Weights of a small transformer language model.
Architecture: rotary positions, no biases in attention or MLP, tied embeddings.
Each number is 500 + 40 x the weight over its row's rms, rounded and kept within 0 to 999. Layers, rows and columns count from 0. Numbers have three digits each. The size before them is the row's rms in percent of the matrix's.

# layer 3 MLP down (transposed), 1536x384, rms 0.12, rows 1160-1174, columns 320-383
100:512511413461550482506537534518521433487525477489537505499461522520480500538492523483448521558487517507442509489496525442496474485481490543528570556510445467545438513468543538501591511481415507
094:504525511449471500467420455457504434501499449499472562544572513480561509483502550501518535424512451490453462454423498478517499512533500529545496399517537499456496532465490467466548471523456485
101:496535513498462442506477461565430483401499490482515498554522491542567517532614553473501506543531534492539535481525547473598494510493514539471487460472486525530546462500515485527495526514541483
099:401482533508475517550498557452459480533522464465433472464463502569550509639558552525607573538458457438613516475495459430484536528470521483529552466475467597568511488459481440506464542501482578
099:490485603539449566440487511546523559463504500529505557539530507462442462516443514549513525526466559544510587484527508544512467493465500580473448444507517469505514533533466496474457522509496481
100:516490437523552556497514477500563430438483472488595491486477539558568476455494504423492478512477535457470557528552533494489499506526450508532512513494510487517545534540488599513495466476589495
098:555537497488540504548494466550544504422505450428449493485507559590525481476482589505511524535487438409505441504504441465518539463500465478526458437520503462477494474481494429461499493554552501
103:517462434487464557558520493492474567523522516554483487502507462523476486451522536499511542535514468532411463503491462440544557554499516445357536516526456547496467508455422551503535535481515444
098:488513493474455484441510495523541507458484481496543482477513428495469432481447486582596545488531537487450533523512496513492537519468502463501532538495446529550492473492483530458480545409515457
099:542498473566510503534489471467495556520450532453490514436495466534531408536449490506591457482445599470492503563433488609440479527512512507498528452500497491517477570554547521445536511479494505
107:553449533519534527497485499468482460518569494437482491499540497491565509479497506490479550502554544555510433570489446469482469495489566557415556533483604505450478531561484466597541466493496512
095:564461487528501455525534512508453581483531449520503487459400452566482555481516457446471569499485500595491445563506429467488462498420529515598458527468484524515524537503425482515448449515439458
103:489503457493541482523445458477529497461467499493505460493483561450526521553464542485490502516511509494569536575492483507399510562487464429544548584537375515499514507490534499525492437431543433
103:462550477501575553442609540492499473473529529540605547563411487524462518463425440477542484495529520524470484513551480486504503516461522463563497553516506557523553504528501502513434546417456493
099:443418457453535539494508448542487574470522530453517549506438504525484411513472475461541490480453522469509398510528531563479388534485430452517513504469533547527445526470529470435474471512454504
# layer 3 MLP gate, 1536x384, rms 0.122, rows 1161-1174, columns 320-383
095:417480519531517500482533495527480555502460503591538459532483500530492523432543424506534487498472540548507544525557516509450492521484492416484546533533448426529489514471570534525508461463567516
101:457552475500498498507480494580533482427573500473457558443496528516569502536589478561506471515514535475511457468495448555538519491521487517514490534432485562557529450490532596525536501517472464
098:422432466471504524486555517498582491463521500499440497515484532496553562551546563576487525533477473391551470526497577432510514452522557452496544504491541502484503453478519494545478500525496562
099:546500615488492532483531528579462438456518469550500487473496529476478461540476425437457501514498517484508390492517497468502526522526528501565542551511515533499528549469460536534516547450471527
099:482509548467498480479475488445441542541567484510503512431554519519487537555501521483480488472509497585551497498572468603437438443495443494498429419496470516450439505514535550445481516448536474
096:561527512532461531485486494523497508537506525557483513567519437486534428541530543584527406435512540497496489500501517496502554521470478576495553487496478519581495408463458508568503464538526470
104:463427548554492430538468457481471491446481501409554467537515504499491460505438502465486506476538442466505573524529500507553480450513490535467505468504425424484516485569494508465475530567558493
097:526520567488395553521530565574461550474467468517523509477517491569449467418497516525423488479538541493447456491501552513490495435419489593519505463473481540518493480464448524530485445499557539
097:498450455518473516533512544520485506514521536475576591525468468474525503479534454524398534530599500556450498513527505519525551561517457474525463518536518501471451553518479485498500517493461531
103:488492499488472483538451482475430478502493565475569485449449505487500541513470471463485512511490514434459437476540461513455496461511520477494508454486455548440437460429437538489488505497486433
097:496536474479506468518457469443488499533527583523478419530495483555488501507446504549508490559576459591518500457487462568477484456566428428472493501579576512484500524547463514453535456470493526
102:537497510547473497525563546492422489451496552418530509465476559511493465452501502539457523475492469527520459503488551505466472466498434484438508549498570449505523437502526456473551459512546514
097:573479481568522494483522520536482501487474468484473512462525516368504537493529514478483452556464463567466566512502413487608506475535528566432602517511541503469432432456519484477440487455437552
099:525543487573499512494456493512507452524454510514524525464421425532465529477532603469496547500493580459466459478521476496538474447493569449482508459488487533467532445520470516513522551469482478
# layer 3 MLP up, 1536x384, rms 0.128, rows 1161-1174, columns 320-383
095:522511578448442568531574466554499518539468522467469460514543519387454499524495479531501521511504575521531493476538503521454537458496495444460411533482497544503494531401518472596526533544454472
101:481394513491575501505503537403426512561444477512498485490485545556538497526519482474518523502493423417515461461468578476460486504539575450473489442477486489529559464495485505454552485419511427
098:575519491429495518506468454509461454519479566506545486510515520509434560468507546490507540480523472538449572536522495462429551581497523418459511527498550545544512477490490488468522513526485537
103:515489484485528457516499475444525451431496578446423475461466531571502534526579506448454557413480467447531374463544522537481492492614534581556530467489467490496489460512572555528502512480479524
099:516441508541485452499550530514597523499598511557493519491489461546528505465488493532509449427483543486547414514527516532515554566497533497494596518581505510449529492477555461532412518549465516
090:540504551549554491434452433470469425461457458457466541563460524543470506531520500475472485487461433467500505468516454474528534534411464495445428502465441507530462496504531436463487485495529451
097:506425632468441482530426466530433427437464486434552488600526504471528497597530498465501471493516509575502546469505549543509560508591468535489507463483556430603475555542473552546481474524496482
101:472558622540563448404447493546530471477539466388558538509561577538536470555446449489505519498502484532523456526555466401464533460466525472577424497486536466561563486493513501506583570508456520
095:466539507500541539482468548543464417550487490398468509536434395515556555532560465546432476529497555519476494511556494518524546529509498494488537506507500502453470525526462511464505462485512548
104:472460443481440483495486461531556458495443473521495522527547520422456448534541502510533490484526444447524515497470511490465485518510475475510441577458482472547486477509458550521529513453444561
099:461431528469510486432453542567561436482444502482528497518549434510528490511527446511529506521512475559478480546464463473539507484506542536434506507525486517472465501487501433523480474530487487
099:515468487567551502493467534448462541440424547497565471469468500478518548483441494524503420477514471606582415553415464564470489487502477503550513537529513496419555441493518471453525496493487512
102:520481497438549523517453499526495573475479480467457546495489538508460468474399514551506518501484536505488577545456448380455498545524526418553450570487497525467576484444451512548485525475469494
098:496430479481487499479497470435460449572502510426496518497429463516504457496558498468537450512565470480448483461441482436493457523531485568464443465512519395484516532505507553584479474519501499